config = dict(
    num_attention_heads=10,
    num_key_value_heads=10,
    intermediate_size=832,
    positions='rope',
    attn_scale=0.177,
    beta2=0.99,
    warmup_steps=200,
    final_lr_fraction=0.1,
    max_seq_len=256,
    doc_mask=True,
    train_tokens=692400000,
)
Each number is 128 + 24 x the weight over its row's rms, rounded and kept within 0 to 255. Layers, rows and columns count from 0. Numbers have three digits each. The size before them is the row's rms in percent of the matrix's.

# q: layer 3 attention query, 320x320, rms 0.154, rows 49-63, columns 0-159
# k: layer 3 attention key, 320x320, rms 0.15, rows 49-63, columns 0-159
# v: layer 3 attention value, 320x320, rms 0.162, rows 32-36, columns 0-159
# o: layer 3 attention output (transposed), 320x320, rms 0.148, rows 32-36, columns 0-159
q49 110:110118140141152136159157103122108131123150137124171114136136059127147135124105167138122110099123131140133106079086125158146104088136088133167105135111166138112143142132094099109142149136125129114139122140133144096141142161115115160120079136175099115089092145149159124093092184139113139127137178100118068176046109160122121128113135167134083131126150148109154106140120101115092115121093118135123145197118109102138153111135088156159144142130119134156132123113135148135126117101139096
k49 112:156133147119185116136100164095166124101112124130136117161113141130098119102122124164120159079120121197158146130122110083132079114146126119159097093108125143104135157091146126108128153150102122124138215094144120161150123123085140148152131125129103145134148155099102172154125116160132104143089131142126127152148113116148170119123154122112162144124117139149107158115159106132179101162155128117146126161151171135147137118128087159156113138136169122133164127129152066110111155119109108
q50 111:182126172118111121150126094125108103125096120147130079143159068090080140106127094146116104160104118130114145129088133132150140134090185123124099139096122135110129121133166159112109113120117117165126109097115125136112112149130135137149156137159161149131131130099145168134128115152130111112106133137126119169133139109142109113151156139127125112127078161156148176147167133105141109086160157145108113170165096132077104120155114172132148101162129139139104088083127143159129089136118149
k50 115:131122166103157067103163114161106123110102142141149140152126106121125117104138140160108129151146124104130110177098148130146142134104085100128163161117129112117100073086119122105102129110136105107134084150177111147106115124129101161144133146111142130159144159131090115155103163145131138107128105145104102123100141145054157170120155116111125140161129110098139116101124124126146157089085100124113117118120129157137123165108096116105113151095114115053153150128118113097155133103185106
q51 111:119119082114134083103123110150144109115155106127117123116110122130124137083069135118147125134121129139120134102114094149077154149120104074088146130094140124156188124110140079163111111131141133121086136125133109124116120142063147130126131117135111127139122129139117133145105154109092154126106126121155109090126142153114154111118131148147074141106112123139136107129083145160131139143110151139128109135147122137101089154111135183120161129180131160108099141142124167127134144151111123
k51 115:080158146089137101123135145171113128160096096123089121128125107144154096115164132136119156145096143112119114167138214148124189135167186111122106137121122116122118112150156168116130151101115117152121086119150111131142094142149114159151119101106138065126162118132153128162107109148071125134096132141140147139121122129145152172106112129146095073146141144125099107102120147111145122112187102164150124112121165129167178111132114161110133091124136155156130110144171133114115106150153077
q52 115:109083140111134114121131118150116127140136103087183104141146113110152139089134134137099153119117168151125207134152150102068131156124168105107090106129085157113093146156113104107172159130114142120137192156105146108181118133138115101128145129105094124139117141071114120140123163139151125117149106131101131096106106139187117130161101109128111116177155173097163111130134141156132119142124087130129156118108090155142145100145153127149134179098099177150132135136167147125126130131093119
k52 112:161161131100111143136145117120160112159152152112109145130084171124103140168127132137112139138091135144152157146114091141136123123130121121155131136126134125108150113166120092081117128114113092133106148150156190126129119099147155170148126134159132168115100121123144122146129130148153112127108136111116142116144144123155136171157082136147099136127095105110149142084131129120135139114136153131109143176120078118090180166124077134136117125095152110133133135112103141157119126098185124
q53 116:155105140096125150156147123108114172138103105101145129126124183134143130130136132129105111184133156124145169109136105121161131100138137120154095126133071090162148147140138154147165113113092132131103102131112122107105095081150175131116135090154126106170134137140129151119145111124110105094135138140143167125094125144115121129125128131105093095118128110068065170161153154178084122142135115126168131176123158163098128128131142139121125103101116131097149129125112104089135109121129123
k53 113:139112140132114147166136128109087122137150120162110119099111127120145129139110139153111128106157146142144068111148147130162133132142108144155167099176133166153134134105130101129092137113108063157115168135127158140172138143098105101139113173077091187130113080113154100157135123150109132173116121124098164110113162109161081139118108105100144126166148157131141147127137104145125104150136107105154096176121119170082147129108128114127116145129146159172074163132083130126137135161141155
q54 113:165134132124108168125163147142128180163116127137137135159126091100078153141148166138089097129108105141147140150094123156094104084154124148157131154116139152118131141119123155115160148146146114137137147148114147138125109079172107148160146134132131113153073105100114096089147122144100146136145143141120142158158151153099124112134128139096160158131114145169133101131094120159094139109097118134094127071109161099104111124144162077150106121059125158142094167119136173077173138163122141
k54 115:116148146108125156115128147088111115123106066145083129165153161083177166152134157156129183123143063132156086098106137100123144117096086147146142160119132094114103108110145093153121131127173125119105100165153137118115116163154139143089148151140125117109086151131180157140085115143117117103149107136142110130131107108150177121124138129185154151088163130086159131113145137129133115143139133121127111145125073183129131103121152095143121140126118140116150131142176093138086140141136120
q55 116:169093127142125135132107134144071140131088139130139107150128139124147159124110143142116137154122141098105119151165085115168125133132113130124136076116164087141109112160132131092132122085156126147092094123138124104154135104139154095128115089134164127140149103134149129129144218125108089094102100116159138164114132112183151158101091133095118170112147153158121129109156143119089152116122154076110070125152125172101145143160142125125110165125142129106092127128151083120141179158132143
k55 112:162097116097116151158109104116152079141179147084097130128140140105139158118148141080125161145132163087154147136099139171103142134126162124159123134114142161108134141113090102141080149147118195160086139169105124139139172128129095122084125153115142176127179128140140118107116144132097141125086145161154096143092145162103148139154097151175149154155092103098106119160121154160108094114107121123086123139102128168131092156149142123136137102166123144152091169149126133149118089112145117
q56 114:117130212092149140130116161155099132117137118124094150154131101092123143050116089135081111157148108082128087135132121122104159137129097080132128079132113113097140152143108157128133168124134120085155152119141114109129114194161101167144173122135089144147106138137150146124159094084138161125111119135127128116124155167120167158060110137096148141112130123095114129120105130119130165130123103146143108139138100107125133130152159146137145123078163188139142118119114123159145156129112074
k56 118:093095110117128126133135157156119104106139148152161102131159097080155171134129164125102153174141096102136174122156105109173095149115131154143109136111098108166137059132097114117146107113148114148098178128151095116155118093111163107120112108158181163132130150125140113119117177130153058134110160145136171140094127150105120137096122147150158127113119166132137111072136138151115113137163117101136171141133106101117146131119097127119139165105097133147110129130118102111153141152139109
q57 118:066095150071160110136169129118124136185162109108124115138110142134079085116140112146087131131152124101121111097155169101137186116098176145126105109139090174108136087127140108105187130135149155177144082098092103130128127091103113103128158150130118134099153106149126079140157151124149113176163104109106167149102164128126116111136106144132156135139139144128138132120111081124126148113145158122138130153116126161113120124118105139126114100140116084129125124132133170137157111134130113
k57 121:151124187123103105121093100125092144098113113164120107129114117131108145137175119124113134118115126097120107153123133092150137112136090154112143138174129134116134171161072153161070130113138151087146166151166155132105127152119154152115145131105115152099119154092125130089108133142101149088109089105122125180147122111170130149109178115130156125119153153121137129131122156145115119153191147105147093125159127167162113204156138114127113146139138122094158145122115114146123157137120098
q58 116:157093116144093128143183119122106142144117159146156144144158133118175144134160126100144133137120136154143140126149136140092106151120152088103126156111127092157136094129146136140148134093128182138104128156078132129133131137146094145111092114129133103134136140157138109116109095081138046133126138115132133152151093092100079126150166147140171112137112147109152133134126115115141151145165117077145085133148173110133150124131133107116160115126151112158133156150135103149161115129176114
k58 115:145128147131072096147123152172101115122154131090148131155105123141102141164095090117128153109139126139157140114086132107107109138146105181126145110138122113116095119124134098148156098157133141110116152135141127077093119132141118126146133145107149115131150132142169153143108150153140140148081155120148144177128148154125137096105102115091111130144139178179109094184127141168141101119119139203154086125161106104146115114114114081115138146116119118113145101075149063114097127147126158
q59 110:183084152117178139069140139143110113134093125128116126117166096135126096129086153133136128115108119109115139139120152126148068140128160192116124142157156138128086111133160095140136098090124100147116099137109117142134076125108150095144129129113116114129094152072105090140104141123122130123118127081096124142143147125152092149128155123129114144119167088169125114162120112118128158116153130086152145129158152183156129145105137133132089141154132148122122127072131115107107124125124135
k59 111:106140125093139105072139121138081094091138178158142162141106173151156116153133087104170123164155125159118098077125115097124182130117135091162128113143123108158155133111107152119164110142148170104105146150135088129107139141113109126156119119121156126136161137135114115122133098117103135136141146152151121097137158131130117108115126127148080128146159114128125157113160118112123104123106149125101139132113153117113154123155108160094133127146103105132146116196113076106117112099160159
q60 113:147130165139139091178123144144120153155147106151093103147139165097107104089124134118106080122135119155112141115125147134128157126136097182107131117172138117122078091083119074104139097081136158129128100080121158096114157102138169142139085077112114151129146115085164104102079146140126161109142117159149125131110159139139125115116127136133128135138135129143098115138173188131110159120148120125104140118154111132117134098164143112142135135111141168145137139125125141138156151146136119
k60 114:126130118147092166102123107132133157108123183112119130098165126089143139111118109159094115144123112122112137072098125121118096116111128132143121082090162125111111137169115166133088101144125130144106112180158121164139108062120115143149077122132182169116138121148162191128153136127109123127148152117135138135143135169126141149159135142167161134130123182128123128159127135073103119154119155134169146146122130107100109103122121109105160124120135117160103085124150131122078127106103142
q61 106:135111154124122122104141102131164067157114106144073167113135102086152146132100179147123176086173138116102180095162129106166148130118118114118111133140133141110170138120089113123139134126117120161134158121119133101066148135164090111127140091148134138111131104133134145125121164121118151154120149115090127159121139077093136121151124117087122126158131130141140156149124129114142145100121132125148076174095151140133146167125138134177144138118115204134117140140135131165150127151134119
k61 123:137107056138141122155110130167081141157140135129127139086129104121122124107153121136171123121132172133091092124170070100126093141164137138099120124145107184106090133124123120098135155118136081142142092082135151127162138122062144090119160151153143111100143109116130132137173138133114159148120110101123115139092116135147147128126091136115128108122151156102132127119110138095121144132154101148131153115150101082112156116104169099107167160169121122098183103145132129113130148154138129
q62 105:125143147137138153122147133120141128086185140135095138090091104114155168166093131176125152124122176117112153181096115124097153113100140141141131119126149161119097139145151131172085103123175086125128126137099111113144114121086133107133083133123143105147127111114123118060113118149121117148125157105118145149148104137117095104150098143135128136140137162127165159127117136140120095157118129138118140157083136120138149145154116135166110120147139133144128115121157156089121143121147154
k62 110:127098147130092106147149084112101125145130087111161104137168109131139113085160113108119151117112146136115111128120154149137131144117145079149161114077151140148187114115140143129190160133142139186137168143195154138105152129135132154106122116109148105093139132146158153148101105154140094097140078174151116099154083116077150143111116114165114109113087084120140053114129102156122133172108143133142115126154103082123157109129146152126165095112099129104134153146128128062129105099129149
q63 111:132114165133127101103124078111128135150158127114133096119114152117148149129177126162124117161151142101122104114137151084085090128098165160113128101121141084145125124125106136166108134145110163137113155122151079123115133147151114174148109157146101079143092128175110157149112103123130154118099122111126096138078108165147138136131113101115134134104107060163129166128063152172132100100120095140100138129103128105128140141121090156113140129118117097116135054130109135111144104140143133
k63 120:090162112121116137117136127101123104081107109122129157096100139092103112142148179120115187162109128175122137160115130087104108109103169128155111125154150157111138134126146168133135116117099142137113130125143146144130121104047097125117126110112085089173143156130117099101117123125104168131092146120108147122180124131113093125115102125150107174155181143105090098149135096168142135141169148133108114142117117119120110146132127112144091120127126131167085147102130094135119116146127129
v32 129:149108119110116128105100173098122117096132099097116133087154093090105124099152125108155121058107145125123124074096140126124130149149169147125145153080105119157122169128123117102153133181170163149111137111124074149086115151132128120085120147131119092083124089090120123138159108149138158082089130190168125098153124117143126134168175167121067132129128114150166173131132138079120144121117149145136133138132117130110128129110097157116128116123130121114150120138128143139132145138162104
o32 125:118141149123135137131142158136135150116106141094129142141136124138124124073152116119096158151113156105165069160096121155123161128133119128150146150138152137114122103126127156173099158126127132137102144119177091110120100138108108099114090178114157158114113138112166112166134131160135116121132116119092118126098132132089147094136120128129106086136131137162140087143138171160147116120168120098097163155141151144147059105124155128110144144181162125124164110119111114114099144119150114
v33 129:178125159123105105126094150109127117100148112127125111135177119198123145090152098164105126144136106136123133125085103141128108122141163140151134115127107088103086105121123125150135172080132095134117130143129178118094127109113102133157125145137095129142107097107170070142109096108114115156109154154117124134144155126127142092138127117149117098125140143147125124087145150130128141126158151136085118134098155178132176105151095121143087129119152131093112123116158125106142100112118100
o33 129:116116090162159134109139114152141122116137125113112156118130150129161100157145112111124099154119120098157135113133148171140128129107101102098090160147127126090151139144109136116103082087116136156115138070137139140144133136110138143098160160111142138152134090134100141133153147140170135141142105131119079121100166112136129182123129153103112166120141152132140115102107144120087114189110188162133173131162137170155143150154130162110109154153154105064127113165127130118169181122132114
v34 134:167122128122149126124103118113111138137169123124102106123136137111162137127172148115105146164155114145100135141096128151101163067115177131133074153088149123163141063178115119125091155121133120073117075144102156110072107126135107174108131169111078114110166159134118123119146171150167125109129129094151130081114126151147144158089143096179105113106117142106146140154143119092161087110159136172122101123127143141128131160072132111140150129142122140145108136121155157113123105142122167
o34 133:120134117141101130172143115133138162161136131156137194113177102170177111129147119173098122120101117113145135144132131133123113130156096129104106094128098124138143099141169136142123134129075111121095130136097129127138100117118111140159149114125179132131140074137122101139112110153139130144132163159096163135140185140068150112144164176084155140111113115108135152098089101049155143096128103157169123129080128121121142111139135100082160092109125151127168164120115132132130143141092153
v35 123:132082185123102111134118116160111155153185090121131163166143144119095088135144114119128100124114147111116093175107106071196117139128110134151145141140112133128107100108089152142090149113104090183133105133162127102119153166151092103136152135131082088137138139136131167121119115125116123111148119140106133099191116109114160083130120128106098064110133112144097155124141158101093161110123168109105086112125158142119126115104124094112156168101133112140128137115179130100120098122120124
o35 119:132103112070195124092103132105077130141168118133141167108130133126127115105138182124096127125147097102145126114113123129104130171141107143112118177122151134153120138125107148134154107126112148128077118134174149105168143133135122127099134094127139148100152065128110101097128057131133129121095116099151115181133108120117157082106132121147117138158192144149142104122119126145108163125117133118136084138137100147111109109127138151139142106153105136118146149165148104116127142190090117
v36 135:101165176107103202139129122135122108115107122145151142091115088120128134099107148128145089128122122115118129128142095126162128112133111127118077109130153102085091106169146118133109144152163148135127152103143114114110091173157112085099158147107132104134114101142121148113099116153165108103147141131148155094099128134151086091125099133171135139139095119117098132105103175151141186187172074132139127142160157119108129103177115120110099138139136119143102144154156152124100129121140151
o36 132:121158147120138139119114151133186130112133166110168173125150151110163120086118132123126123136135125129124136162150096084113096103096105080133118127108155141129139097092128095117159112171131165142092117153132140119139131148128133130104125115136119137175130123146139148129135137105102162131103137116093116153135116152130152147119109096125177097107168118117108126095105102134107133144124101138136109100123118137080153149125144111142124158127125172144129150136148122095124061136129131